config.toml
n_layer = 16
n_head = 4
head_dim = 32
d_mlp = 512
activation = "squared_relu"
positions = "rope"
rope_fraction = 0.5
bias = "none"
tie_embeddings = false
parallel_block = false
decay_fraction = 1.0
decay_shape = "sqrt"
batch_tokens = 16384
train_tokens = 171300000
steps = 10456
Each number is 128 + 32 x the weight over its row's rms, rounded and kept within 0 to 255. Layers, rows and columns count from 0. Numbers have three digits each. The size before them is the row's rms in percent of the matrix's.

# layer 12 MLP up, 512x128, rms 0.153, rows 164-272, columns 0-127
085:104066056124132168106206137162077123099113166183141085120130109103185087105143130119140117112156122123086153137143168148117157097137053094209088108122146117081165153118015183173181150124108145159153132112146122107105105122098139075161084171082090158151089115134111142111115188124152078116130093097161114083131158164140101142144158096096146109131125123105137114146128149138168088106128
095:120152090192121136145061197160128116130115087141111121107068122220087128111146171155151128075147134086132095190168142096105119084177139070117176128168068092119160115089118136141166190162092138115156132115138110100126108160094130153128125084088087132112096142169151139101134107148104110101158160172175112150123096118117102094089116050123098108149058134116073081105124122120122066106112
085:108231110164177152165113151083125102176092099094126150066094161133120080123105136090156132137108172153137111159139104134123104125116144124140089119183137165119160187129104143040135159153162095167098120164120111211136116098139157164156112149106084083115192164109088121095147127080185157119149166150116090124114095134144150135139177130149138181145084125107095136143093131175071104150194
094:123108112101119153093156113069193088100157118133150129180168129139143149161140082131111101111161137134106127179141080108115076098168099113087138159145129088121107150118069126100100143161121135107114148103212095105179172068172095175161102102126145129074123084093148160149071166142135157155135159099109122100150050157168110147106123112132104121111117083160213082132169161190133071157094
094:189122110135135100104179126162141031116120148161133120132109157160165045135104170161122095107120164166088130133179127109182047111205115085124118144112091089112167129117129151126119161108157098120126121139086128136138179079111171118190159135094126175136151114134151143160109126177114104109060084107150105195119118112183081108111137087123135093138091160094096066151171116141135098084118
106:082148094079118149202131200118133143130158142081077099174108163138175183142117134147124127134167104135101200120155153182093115123096086171140129105185100116129112143114129127139133122210164149161134125133153110097134116193106165130151140095158131144186161080177086103110145107124149085217102166170052133134113119121113168131145104197108175123158178117175137146120138104118121134165108
092:146160103083140129184098194097074164143094073108115196121126146119162081129168077147169097102199107146114179127141132086142128047148124116105094102180088119136116150121151152127099149143190090158145129125152136185109080086138114097135074096190137125089156139136130101136091153149123093117159169191096171087156101159125130097169100164135198101078129154111116129140154102101172115121095
077:139204173173114175018121084118093127102136141104107123200142156131182168106153152142102091080121146098112103134121136119135160105121200101160174134151111094096153139150161144103140143081106078108179084140131131154054123127140107156093092157142151112105120107111172159113150160162119147188092105115067180128087103138099139102113053082111114154075101103148129160122144086150113091125146
094:093141158090158105188132146056195106134080120149132108166127169110152145110141151144144134116064096110127086111087104128144130119124136121089111163104146203161207094127120111126152125183129139115115096107199148106090191121192053150114140142140129102103056124096116143089182173145142144150132091113175122109133117118161193128177161178113144159122111086128159054125171133087148120101113
104:154109091186119173133145146127125150074159155138101073115100094114087072103063155130196123082105138145132153165066160101199123135140055128091121137177169116121139120158144113076070133156122196155108101087068167147168134092126121150101157089115194150090101117124144150113109191119148136122090096115088146119144111164167159095144189119124118062157122142119093107115180107155139153137097
099:102176139096203149095055149139078177159186166166097147162186115081106079151134102125109081078135103145148156133106162103143168125110144072147149160146167147102094120142117161089117103114079160159143101112117167146053105099086173153164119123171142105109137184112165174142117127153089142104150100186120117139115139067134096143107125100179168138122133150078167076083077119126180150127135
098:050098092138114154146212152092128148102170178104146148145159101147085175128144163111095080120160122122158105110132152175126162176105170091072101157197140085111126155154160137172148113111133153123140156092136160056139120117127115219127063135104153124104133153098204129158121151089146140124155134139177110111101115057094121146130106108168130089087136113075103140108121082122124067088097
099:135143149101087089109072121113100147160172104107189046093197152156029134109114122141145107102150126098086111181117101110096135147142102108101118132107157150153134127090085132173157147089051138137146165146065171135145121132122149121102061132137150174138113100135151212175154181053119142157138170129172117135137118142146103136148166084104136071121140141192124122137119144148114069122109
111:141144143131129157112048094123114084115078110110187157142082165143143179150130120171112116115129109077113132115108133156114142117137100142079097176084045110099151129094083179132170156063098090131112120131085154225075157102187171091144116156132152118186120156148078141152133141131132107138140142132167190124131137065119116102099074116183134147112166109103145091202110160123143146157153
110:117084122142109067098167098053153102133137118133105172132106129115133123134143162119177152147132138139107114108196112163154072101136161110137099167109086069069147093098159127130125157140101110135155139115169097121129188083151168158169105114182138085210141105125073130157125210178105116124158112108143119132181105136129171070153096168104122143150155109054106068151169095064105149127153
106:197103138058141062137102070167104143157188151150078097161104154105132160130145139149150116132122135135100161210144075140137091134079117130120078116084143116118133132098192115121148150167141085158152138149087108160167074115200148090132126157096087093087141140122180100043148142078182150120154137137102122115111080124081141104077133147138154078143124142110129137156139122037129118112119
097:138068099158140171157089097115140169135136130134130111157115129100140123150110150131103124161170136060145169117122153026095136072148105132051117115092146149117107173123156171201081107156138162192134080162175104149114154126126156126138139067098144126124166148155175101156150161116128121095164100121192158136156147147120078046137078116097052115105129136094089105107113119063097145123114
085:097099128177152145115166093095080120086127130130142063144182126116128137110090162167218169152150111104106131177160141122114135093121138131130079090124115096106134064123131135127105091166085151137056150086183105093111140095138132143145210105115130109112146150161116141113069152109136103175086124122135104162116120153208131136148075158167109127082170155047146088162125181130097132110056
109:153202105121119179150184144116178146091127128096122118138155151083140178118188142098160186103102154118129123096137150130119131126105140155082158114098092072111138102153135149081095125170135031100142153104164146136090160084109152168139139088136141125111048199109135086123142105179104157096120127157139150126157162146211161069145147146185055104117109134097130108168116109101129178155158
083:188122146145058157177181141131131070122142128099148138153099181176143161129086051123104166101128109071127096113090159136107093178089108139144096135087179152141109142145096185147121103163109138158099141111099106120097190129141109122086101118099162102153110071023086158143103161145110146114141113060127096126161144108142147130139196165087114107134172155081138126102166101079110088116110
105:199198052169131086158123151139165181035130214155066109144101127115072086088140113136066087128116148128119063119101125078121119112086075135075142150126193119157130104142129137173184154125155134171161168125083157106133147141150146171136089131147121100127088129128191105113120137110126126128121128131108159113106112171106147077107095147123149108159130152073150159136097110143151097136083
108:120122127128161103106108103085111138145077086138142140143135148060100104097123141118122130133121153151153160111131124116089058156137139082136128102167107148143163123193138110132101092177105090144129132114185205180165139102137122138118173148073124169126122117111117091091106094192120150075170126158169129132123164131084111108087131112129177106175213095091221148095163130109073124089218
099:139155082087103084154146081085095109150110065130103175160127140158189144146077093146168110144086118127151164157143117100196123128103137106115196117127103157164157122141181088172133138138145129157083136134123078170128188056117139062160171151139114107144144161126115178102142099171167106129096125107157076125132086157084184093112174113104106092068071126151109192141139078088131120124107
106:145067105149102078223140159132096121141094146144133168097094139146139143112143106207167109096134128151136108151118111059116088132113108129174111070101135133201148114116186106076144143131181166107159121165145190147158082071118102104169087098151187140123087144093119117136141146160135104138193133107138139111125121152136109084116154173169158051089116140153138135146038122128105167144133
101:106070156179076160099093110162131173164095143046185151144204121159136157118160210128117143158101114135117121113153100124092141162120146153023175138122099114087110100166102117126141143110195167206142090120177087163072115124126164163134143109090150106115149130101148077129129092164122118152089142119128115116108109095126158147139109134118155087143174114101101122156106123086087145175078
088:142141149100124130149072105156059110164133100121155115163164100137105097144156057160166166097098169142070147194142133156127052135140138122081109127131107091142152111161076174142086159144096147138133127149088114125147144129128163128160124150089144117076168108080129112164065068122122143061161184200162101079145147108152089108118145091074187142102125181106125141125096153179080159140159
114:112129093147139156081131152100105128121103127152142178119128161106146167085125120103098106086101081137108092160164114087128118149089151140193104170186120154102125033087134138070193176147110110175162123083161105131170153135140158122148103081134159112169144162127044135104090189127107166178133075131140158149124082134115170125133152098092111155069143104084144122096139165218149097128148
115:159073124173132148102151124069097173133162099128119136141049143152200138138076107092103117120156144090100154129126061110103073108107164123134182168127121127125170117142154153124166117067138161147143134178155148136150085133173123113172109198194126123196162097103182121131107094111151133204180085119140089147113115149125155120098119133118126072135101144163056111114169118115109091072096
094:065078094154123106185190098170120127101089119134151113141145149110124149066194078118139095149208104090124105074131112214119097122111158113162062161128139146116104105148075132114139131137088105192104191158146145129140090151145171138119086105178184149170131136126094145122135150132112092149142121184109157147122134115148121165094103194081165102107137142123111159069198141110171123119141
108:114140119080180104070122194098145124111146124151135129167116092094123161127129134131088183103158100188114148167108101160140155130144100089094118113213163163127090162100095166161115099110149092143108142097172135145128149122164170174087107101152085078162081135095121093131111115167122117096098118129127158121123114166113159079035175144105178096147182084076156100088147082133078058117146
096:101189091210106186153146166108097153132153160128152152131101120093116153184146149100145146135097171064077146152098158105149101112103154115067099107129135130174115206094058151170077115115147157147128157126151105098103159088113147120101151140070095131097132108103117083129166145173100135081116160135103155077148151110115118118113175088144129100042123192088136150180106088109084111118157
109:199091150079193166121108159114146141169153104078159133127065148095080121111154116181110113090149147060124100142121137144111127100160083127110134140135179106118103168130084141103120133143165134144125136166145142173058162121138085112115158094134096108125111134136132151129116152184138093041130096153078116077101092180085151117013127125088144150040140151098161117095133146142150139133139
139:125105138143130130032125201102065147135116103047128127137160120129111125137114089117113095111142110114134153142108115131121154131100117082165086167094133178123121152125150087062135096085137075121162157152139146155137150134164121121127201161099217076072139136165171190082119056132193068153123145125080134175136121084171136114156155161063112123123122146127148117128154123117106135070137
121:181095048181141107153116100136117148157135166121131151089137098134069116150150132171111088145149138090154137109128095144117180161090142101104135202140114122057172177103121137112164128162125143083140146142135101099086140125121156121135170139103100142088103077139136188135140079190142080138152129145142115096063099091067126126122105145051090127047181165143105086089169077116147111162104
090:079119126129135091147175146119157088134121101109133123146088078153189062122143150103111083119084132097154156180119066148058145141108093085091135166156133156163125176113141129127103149158132149142124196171139037145083117106128158191056165084100087183153118107123159147075128086127138153135140097138144152071105122133114113127148088092109074123098184115156105159124093106141156103195153
098:136144133131120147159163131113121151092141150122138146155064150132110177133158132135118125082058142173198135112122138051157162153113079131098147078156123126086090159108118167206124151128139148137146126110116130094122164174109166124190170126094149132163108101092157090104168121108035124163106092130179106079106142186071120147061099130157081057090164166075155115111140106148133125139092
089:104227112077068138161118111118172112112147147115120143104165149078094081111159161087143150136099130089115150138116134087123164056134141115114119084089089139146116160166128123071139147189096131122110110067073139155144150105136142115155165069073188156125141149112116163102146183116142185146169157138171165140170119121120112127145104063133144115154128113136166105169143128041164074065120
112:083186109106114140172121064085108098155186055120115094105126140172159158092145131134101127167114158133125189192167098112147084172089099155184135211155144122139163144157073099070106093151104084090125117130113134150090109145174153113107163166128128061170123192123142149090135131139210110142147116152123147156131046147121094083108133097112147085127132118160130139132117127090099143110100
098:131113064098139043090131117118114098135103111175219123149099098109104117142136160179173123106170127089084165090114152129133109154199086124095091150096123160113129140134122126193143101102067108089133134150132153119159114217086123190092118125101153147065090111104164109075125124150131136121097121171160102110097139109152151145162179135143167093186144128150091125073089079145082123130100
083:039142100122083119116105149152120136113136109131079107090140159134142143126142141062100170151124140102047120136134154109174148133143080135179103139144103157142141060150118164150115146134096170118168158116097083076117108123176109156130126182122115157102165059127114172043138097145170132126093179188179120093165183115189175084155087150110090167112091165142105117128151138176128093103109
106:081123084137162107099132161084167125155048100128138122146183095076183026074177120101154087062104132172222170074110104196103108097126118160048133136183138123115107123128119146118121137081177126144163102112158151144120148130124110139153076147098137151101137128121113153155108126148168164133138155111153085118108141180133137179128148091146090068148123158101117131103118136106135125121166
103:136094122117159118118117154041101120136076151097162187220104132089166205118194095078067120089115132144146175133139159087106124094162144092088130117112147156123143175082083169067162129140116116175139097187095153097165117142104134119064136125148126105122114139094154092093127105160128121113145144146149172112152138134202136136105143093125103159176127158158049142132142143134150155139075
115:153115119133121061111215097139081122125113094139153162114164137166124112132198136108178123106078136122126154136141130096143115145126157152141087154123042127161146096181136105137100096190196142129132104104133207158141118109116164143057172101117175109104147110148156101152108160208065159160169146124151102157105060116176148149115128106103194125161137112126163077144103113125121115164085
099:168103107082061143098063126119171155143102108175128139125156163054120102103157158122122194130102174140134168128089041116093060139153164142080118111132164094138156126173094111140101189100134102156087068042149135144176173137122160131080159132105132175116125112093163105117132114107178173146138148100128112089188136126161080114139085131168101106159157119142126104142125159126132075146099
100:169137183066125126048162093135125219139141159113123061136128157104061127149099121160093165112077167138144122114119136130086158143147128131094163185149165148166154118127092135127151131091137179087142122138138141128143153114154117172150152083111156110115102137093134086092117174169121083111147043121121132118116087167138151079081161122067088113076148194073152087135153152144173145170155
100:083189123151123159212096104149199082176150184108127117139046123101130132112197134114071116115167121138106074130128090174167113133080147081138146136117108126154110132138113149157133106115136117164144163159080161131069135146124145141133157129194117172067161163128179125152114130147150158119080110125062092116114047071179151120138104081100126113108137162150138155106164071148128127105149
101:095151126105111156103107096148093113084132076131201104095140100134115124162073204210123151084152169123148115201125066108115159165200091157127080133144116106081122109100120163116104155128142115141094105144136094135129137107129187156143139106134136112164118093052145118127159153143140104143185145128111097129073091136127122120054104083117101153142163176100116179207106186091129144155151
091:132116158161126147156133092095103133155117159051198104116130178148067127110147106098162100134141138122153187076155145106089148141132131103129166122107089130062181108057150102080169152160169069160110132101155149183117169100130122135206167125050087108130100143161119171113134108135113093125098163108097077154096070143111119083143152128124081161145094112152116158121074099170130104169163
096:091192116132172127121165103152095070134121075160055085115126198128124127085123106119181130138158097116123131135176080204162094093147120207210116092104115167079093109155158174100136154113163083155143125130141108132126143070145111136070150113176187098126085144139136097176061132147082113117103157164132102159130106106118156157136087099111121115129132102125085131190118126095107122091142
106:108137132153138189087104108144096092157099099138125134106144087053100179121132087143157119150120117082088124193106072167078138168196169164108126130130158160155108091120092228141102108074180097121121127143113115108141176149118074188106159118107174154045162111079085134144148176150120116134155126147092086131150163093155122122111175105136128109107124115108104103167175120144151075161147
099:089113128080128215142122148161143057141162128116158126134149137136154160118167137102135155070128176119098145133151069121142094149125108135077071069114081198104186081097129126091105174123140151081065147116172096165113145177157142090110133098127098144135158080199146131100129108110113132113196162130161091163094126144191145144107134153090092151170177067107121111121161153148086102133154
092:159116099100111120157099079077109092145179133110092131122112194180116118076126088170134148156091087090123150091118100120147159158140110121141123085082051131179137081108128119058100150141098081172131133100179137139137170130094114112121134094177135123177128146193180106170104101118173108159093196158127091175093101094122107099141228106157152130148149148134152105119131114126127160198123
109:165133144103095090143098095117089169165104139033152101145125053165117022158139144135078156119097113058138180199148125138108139135073109153109128095141170162134170118163132144120146121150142107158132158160105116131144127109129163116139189168094161097198169101146070099068114108134144128124160142085157123152125130165161132141118080074109072129126139117085075147126123127127125145193140
097:109124161114074171115116183137192092111116093181121109112141130182103115118162130087100132122102180155152098132073088123125137122097129067143119173101145099154137097139131141097076155048091151130092113134089122171155100113149143164149114133171161207058142109148093145161138179183128105183110139117075091134186125091078171148110101125173119115074108165154156097113096130130122083064099
030:104119082084133184114118130128172156116070053186113135106099158180066117144145091144152114106164143183095144071077131169130131170146155130125169156101155096098128129156168061092118137127078103128131175158173167185119127143140135116116088147098093163156168150127137157118111125199146125059166156180183108116168121086134123167200123113154141161089146105169108151179134164133143131105110
106:090171129122160127084183084082121097104131149121119190131102127094104151128201122179135085063184129115145126129130137143110142152183123180119088108123155137161143124092123176107148131103092164145149102177129093133136118111155120086102166144132116122102111207102113106175084158123162139119136123143072144138184077113083090167219161125160112083080192102136178152122111127072175087153156
100:096088119141138081123092135093128172111116108134153103182075111129135099122181131102138114090054177168145145114153147107191137147099093193107048127121208163113133194130188150102137145105209112116048161119077171087134137109096106180084162174111126096116135137097128092116149137123190107108155167159138139075153140127102116129093140113129088126138106166155166107139171138090122149137112
105:154127144134085115117154063163053126166131150191103080119137142112086085143155159152124093104099067115119133123123089103076126196157056159163135214143115143125081143075147146061110150209140156124165150182130117107108149105133134103135106112132148177134147190083109127136192169150121115077124132099135147081085144119124097146094139110126115054070146137128100133137137178099119125115113
108:154089101142178119148103095117169094106083093126161056128100119124108152094120108106143113116127136115192152136153155120155147198124119170129090141132075151112108106136142108137170119137166109090144095158148215115097177105100144170125180108104197171148124131122140187073120159141152094153211189104159105129110125112171138112111111197138089131058129080112148109135112091105058171146086
114:146146087163078127072052091183100092121085130065117099128196156130139103125153165136189103077165136106115124122089147104111120107156100179156073082055162113093120135112071155124154132167141154114161136126150101106161119114178104097121142089150086091126134148165110107185149143119097092170138082184175105118150176170135156153142082135097114039125069142145122163115137122145142114155132
106:122182084132172113084096197162143125077123121097125117143132169148100165143123106109107127100147144118089164060169125105043091083128157103106150101133100089123123188148105150143121143152157095149083112093151134072118127171146151103181164095109139092149114219121134152112190175103134123122118214160099113181102088113124120072096184139146132118125112163169110145135153206093110125128138
090:116114109159106116063122110111065098148095137097188121214107174136123155089140151119151135127129171117164152103091174095143137048087121123142132144163179129122155180099146079115087113160113138157098215102110168147123133151054121158153142137145095122115140077094107168075085118113110152119197172172144128159138144117184137094175136110102100141157093110202126146105107139109137078131080
101:120095114176090171116151159084113095107110107117120155151125134137089157112111118185063136118092063139096128118101163170086155132174138157088142046139187165192174105111119071086079148095119123175133097158177159173134206105092109136174127180153139088147187077079116108112125084108098162110141128138161103153151107119095136158111146152118208147131140131140113138157135125099087135087093
103:170157115148164108102086113070142100117116105125142139102083173106124141090107129109101151135119159158126142058138131110124185115099122134140167147174131075116150113155121085116171128078128128154083209061140161164222175088120150168144144163124095175041099095094158103169170186180115118114132112117166133116109140134131174116116161139101071117107108132116131145131084066106106065158095
109:118107106128107139137149146174111174112120109136127102137107105157155128176139111105112111081156126104125155223136137150085093121099165117172125148086137089108124165063089140137178145154140037140170130142163085177112111178127150120159151138141079100123113138144076137102147022138194147127166141108133107158165126130125171147056130084134107077114116094131103175071178091058159139114145
097:123165141136115117111092077182155096141107105100161110087119136081104149096094187138159208134124160131130124151075097059134143177166096088121129112104162137211131139140097137074112137112142157115121139126142143100130158105113056138155144113107154147131087160054141094088103076127175138178152130146076115132217117190170142128103163106164152079139119084118178153138096077133134129082098
100:048191148182143101177090123105132130152102154159128175137116122164129133182160168123089136108100124124096106155144137117096077165132074115060137113163149128139105140112093170145107068100104147157142138106185143157117153105176148138112103158086140117158146143179139091115141160147161055105129146103086160118118063135011159099091151096114128118212149126193143112107138135104124140135160
091:101116096133079064120136110084178121102162082117139224143189119093158125093134061083096088115169087091114154128148114144097190098163154089154145141125124112117152117130143123183053144096182136154133188123129100182135151140146116158061120091177118116115177155117149035128123129122174108148168117134151104160150102093152100094115172129105089096154168113142103110113111089145156111156152
087:174140101143112164102113162120138103106135117155127090179158181081134141048160135134073079115087145190135121100186148131112106212093103137101089142144106117098153111132170151177130111137128163164095107124108171136080083135166067188164157126158134205125168124111112127100112151135139123168134144122114151110076142119177135121154126119064117124140070131122092165162239128162150129111093
101:126084131115133131114096109083171174111139155112125164102142115115094051125132136163123127136137124123176124067090044103153100116095174142220103132151109164072135164115134117191129162119138168216119113198108107088077122153107173119138208147112164092165127081099114146127138097152138125059132145179079103143145156103183123120148126114093106079144115105150139085159139132130154137159090
096:114103082120111166155155117095150113074122109081166105107094118153114081141117154143120179172126162171116125126080145153085181160176163106186191094230148160079151114144096137177122119087115131124128142125138160143095197109078154152160129082116117129083114163122162145083151120087134123174190091177187105149075076132162173112135130139184126113144103129073110106110141123130100086102118
105:101122110149136085141123126089170160151193122107127160073118114141141098152150117117124077142123123097140149085060119090116031153080111134113116072183148119135108106188112172123147098136146127182086185119108115189174134090171188148116123151124144108132128142113125079100045133135194128118131126162095141157111189130132163114032164156149133070152142084136142120124149139137117156097181
093:149106112111113111132117151095110113130106129115062129125159154104118114160158105168091097131188121149093167104145110160168147114117110089200126187184157129162137140142056166160168099152057117140127148092130113150104118159097125086075196139124156113144117088164106155102142125122101156163175118159144126190115104136136195112164090119128169134126068104125113061150224130040090136141144
093:121117088165141131117092118122121171156144087094121149118114170118122093191146155167127172120085131136122152185120120118160114046128101143178165168198208130186100098073133123139184123112042104163050092138148136159119157098124127153130106176104131170108100153169113083123112164127115175092099151095094150174170077117098119133090109127101110169076142113129188121114122143150145099159084
102:141086154095121161171106124154098151155235134125146179096145153144149143132164124149123097121176167165158130129090084109076127100223111129150151120079142161138156136132179180146108079129114156150097183106151099169075103108131130105113129154137141188066109110148124082136081151125099077060098116143115150084128126144127142059132120082169075082110130147085174124149150136117087081153118
108:145129122152181189152094079082158095151145176134079095133162131112127132160213153087122070138146179169063142139108120109129128133155146087189089142138116131115125119061100096100116117125142096130178101176134086081109122127127119152090158085152148087100172202126105126109104173161125143191105135187124110115082147122166138113135121104102091161103154173096099167136081158101067176114079
099:109155182120096093124141099100104106077159148097130164132093113098114037097160145112061178139104121142095111075130171118070145116143175163084101148151127156116106180091183151077110165139130132135083116128159164164127123082127149188149186110096148121137149206176082162128127135139225085133139079144130209154111092085151122110144137152092130099113124128167148114133135155116096133134105
107:161110087138118166142112117134152072139177087124135124220129105105132136098133181100172114107129142143048125164101086079122121182170132184137110181121109122099122126129113136149089161158091130116132131121127130077064141174108126125194115139154131124071131143124093067139121120163078128143134147075179157083180154119131118051135131168150089101070165097143109103162222101142136149145168
100:138148128145170124135128141112113121160090104079069145139048174180149136058094182182120090154185181199155110190101115150115101097085132153140137132117137093154142099139102145155132123138107053172119137081106160124092111102120155116134187106121123144156118108096126154110110095170102122129170113161165079067130126103132104084133136123162135153192132150090187127191113131083145137055170
112:146132131132138068178076092097085138128139152161179091133159140103125087130150147121059142119131119068136114108165086149101068070145145106179114093207139150161184146089140197119112192164120114144146136145119151101187136098100084167172108131146093106172171150143119135191122110105080101197100146191152109115105097128099140137114106141141112113154115144074076150156120160166099170160097
106:163072111181182121143066154144163185111186152108140091147110106145053171134098140108069134087153157109184145131160137099125143085135080076137113162106166111169163128105097133133058127160142074153146129054137160150087101138172182136155131096088144092072105138128100113139109163081120149110095140085147148102068152166164158126093152091158102081120097134192104102111143161117121128154142
095:074120105156154180070167152126138137127101143167036111131171098127122112156117172132122132112197125141100126141145143177173069150143097090095145100100150079169149100186074074087077145103085165131079178129131095111094151138167103170086146114170114077158145131142149168092118168102125070174152157135128141109112129193150127140091146101161126096140185170109137137076134142101101157122175
085:137177142129044179162117149080095177129082147090127108102063114138103121109145114140130127136150113138103134167127176073093109176137105134175172143094112133136110136124145169153110094147082110159116059132080117068154180197137063147089161136089141097112095096127091135114111159126138148138110132134135157105118115108171174069084120139049119192177147167086111145178171099100076120131118
107:176109100138117156113097100065080119175117102142140156118104156128089148128106135109138115171116097133096138146079102164063092098123107129115167138114176124137069161120088150139159156089134100140115123113078122135107150151199130051151154121125103151172154187150084184040074149143151156162072060176203185141113120088170137104127096165147112144147146153118100120133165116112156098076124
090:057126110158142169139127103145116174125149120130129086187110111132139175147132113111109186104158171174133150108147161182089053134100090129118112149151177120130148110122166081112136094142127127147193097143092162129180170077154082134100074080098185134179211084160151152073136152166148143126122129131137164114139075075130123112132140104069116116166153155205155110159116164147105149073120
101:113154117136077171144110095084135093118154123081136181131117178127097157198131119157134172088165102103057161122153166112144069113116149116145139107133142064168096100080114120126131140135108058155163107099130157136094154080110170137128174196151176093150147087106080147132080136186143149138187129120156155120057126152131072143106170155107147116109071069123099123145100106138161130072074
061:106126163182107162108068145153153168197087143135107127049098110110106149111184096140078141094162099113117091088125102109167103154128141127116126147118148116096028110145158163106101129196154114164104136105097193086151080092197136144110110163163110130069095111120135152105129120161131084178181117090143141089138181089125081186112112150121083122099188145130162145117130155101091140141123
100:119185135078081160133205108097114094133112081065092153150136095083097096088135134148146176096149090155161120165092090084102140138078133100097062134100134179146159155113146110106153121113150070143133107143078136121095192141104128180146201136150161129115104106170142141121083167136185168088133155186083077203155116119151135188115134117143109183107121143122122166106128112143159128102085
108:120188115073156120071150143149104110126098160114138095131139193083145152109205138105096087098122100144128109144129139081173150118148147147119134128106143082164110113069132135170166204140114094137099105145125206124122235156078153114076163085149141099092052150153096110151115182104091119061163119162130095109143111149112112115095092093163109143107145136132129096178074133127153127159136
097:147175125098182157092115120162149170070171163201072156154117153068142081129133085142156153081105143074088143157160106103153123043150120095104103042107130140111157081114129109122136084107124138126127110114135164196122127164156137124125087158104111143128148126118128114096128124131090115098102137161169100090090124100122114033146131102091172137168094176078120088058103136129125144077105
086:103106134103182129145107103169084116092083141055115195140084204105182093190175142125153110075105125115077113144172187127179138114120099157098091158102117147184068149138112174181130171087127098157119106084169106131112158092179101083126150142111131165167083118122156129133101157120092126103135127155174111125195144103162121140147077096124131122175114141124155078103154120095169165144154
112:091117104131120094150083192139150107165176164114165072152157095140129145171134172201059159140105105102182173142139079128121171119166098145105059072085161160111092134111141186153070121101171088153183085123115111119147155101153142091128109111137142158128122133138125179137133103135188131114107117110111147117109140102140155066065157088130121100150118146168145138158146055041137150158138
097:094130047160146153099095097126086149174103088151074193145113154080134118198069111141106117118112093113080146132104113157132106173128119159162128135150154126171173132148122123137154150120178129113117139140117136093152178125114177097081175073115129137141127144094103029120170132200088097109101082129136166167050095181176129093116152125128100087145085105125141141077133189114140125143119
025:137153114146195137152148082174114113146139104127114131130096108117076096129181071105131078145096146104062141107140106081149150115142159166168100116051168127102182109098117172157132179110161129104113151146105105128139099109162148084088114146085211136117153088079134187091179083096173118158176111050136095140098103082143124150126117163164117103100128182137158072116152175080111142122143
102:143138109124150181126177122071095123139097121107127145132092169141143134144163152072186177079124094150170135124159082103154111093056142097135173144109201096152142154092090128142155139129173139097089109117206083104132203136126095154165122140166118149086126153130091053081199117134105118100133174106146152122161114124163139060145159127155141155135109143136170100114160053113126078128081
096:131083142099158142099149130148112145123213127073172163143105148101143151115132138170100143174046067172047164121084107141134106179132117083084099150112195099151143145091135157104126100158167103154117088110126114084147157125198124129057172117129156090166126137132143085126139094135070145109127118114148133146111094091143163119194154087119113148184118166203135106101099125167118108081128
101:130084100124103123064152091174154095150176119145099119140140147068147105103162125148103078127146155128141145143150107109142099174169142130177171074113202123137143171112116140121114200107162131069044141124083124187125165141122145107118072114134132150151148139105052152153089189130143151104106144130144126135125065147159081101215106115181162100069134134086127101118075088105147090138130
095:092065159108098122095147205126168076156122130115099113146096160145109158153107162118124122149132110098158158113209091121095080139129167159101156173135160083071154188035082095120165138187116144119138134127114162122133183096173163138152166116128136060129150131127121124125096122125123127199045099101138125127156133109118119164109141105162098156117171116151171060130116161091092071141149
097:134107122146150085131121136072173100106150132070137124122100104130105159096163140174085159060121129095189138109165127141088136093102094068085137121128176173088138101158137186134112143124190099147131176100173142108200085077154134107072169074176168132143137094085175108152122079132139127116163103137179119115141146156095174113111139061170160095123160160103085070143143143166153146094097
095:063147116120115169140105166144087032141140129104108115128185106169135132140090154129153041172135158156077159111115111136128115133124146160177133097129131106126129048110165169114072138150125155151126129159127135136152131063077189178170116160146138140106127034148140096117119115133164084104099127177078118099155099131184126083172123116114108139140137198199151097128116150117111100152168
111:116175117049139096162137154179135122179130091180161089166129100123180049124163115150125104150145146101092117084103099114125071136166097139166075118147148156101061184141097177145155117164150124139135117159154141109142125139102173119087114080079126187140132155119152122096132182138107124144180134117144067121070167128122128109089113135128140034126142080132160162178135085112195124101101
109:142116095098079117096168113172098118136206182125140108147090133157099147140111143114129176104078106098122142099077090120126090182144105138129162103147086164094093130175104108065144154168123179161137129133118141137118181107162102092122109171150152155179146162106117155139154153119140061078147173120132070119172152176146142125125137083106102082112103091062177094167135114148063137133226
109:124057127133147159168065149111098119069180109075193144107111125043071125131159089120088093102160133113139143114127110176161163155140165120091114152125125153141129131146159137143098197126124131139082141178104191113155117123143092113116100151130162136166185136121117167207154145150125116079155100139218151100149130098132078087128114119165081106074116104091135161092114116145056158121125
100:160101106089147114121101135149070177124152103112156160119173191118097127209141165144123204138113093162116128150124071092071139143089163139047146153106131157136091081085125134117094122129127136152125118128222126094112143128151145142128080156107156137189119150114116163150143118098148124163146163157102117127173131120156110085141159149124176128192198066149180143071176165124126125184096
085:149109103142137063093101151052154105139255162107161122088075137158094120143152113106124136113119089064166191123164117150146124109088111147136156099157156147191146098084149157103135110139094170145123140172094043117084131121099159095124157117094172178126145161108141129176121134142176075125154165140127114127096148137100094153111161133121088190123118138112112141102146092156084106104078
083:122105136118126172119138214134108064114134137106108150082077114135099130076157149171186180107170045111137134124136113072104095159159072099125171190144082168125164118115087133114177161142157117125144152121084117156146155102139112119112087141132123126099086101136196123173098086086198104150151131103116145094120128123086169126160164148083132120159125108036189115143176095146134108137097
095:124154088119122186113138170167119157122164133113095200143135187132139155170013183147144128099163108097149171136171145142130155143167190107135107152121110106095107147192079152134090123104088156159090158113122149104162093102139144143142128147132169086096129102062110150148174150086109116111147142107130116142085138119103127077138151080106102152200130154103141110069112108138077214117172
104:172126093105118119083129129114127116124151144160149112153142109170131161105111153160162102129125065064141166115180142140076144128126147120113115127080130128179131132124180129149103089115109079155117176179042125084145103110202078110118155138142159104074117164181115135102099147133080161094152173107105125195110099126144120070124108144200086144134142144025161134125152073071108166125163
092:154135094124134102169147106077136096091096099196125082137196132120089151164170120118096120079151136124153147163118122121102156124067073141109157131159163157138144130086155199130121179121181057137135211133146129160136140130156080082161106111115095131177174086145175073089124103135136116118186186087115111142096151103081101114136143153088103131102129176086118095177106124080111073109161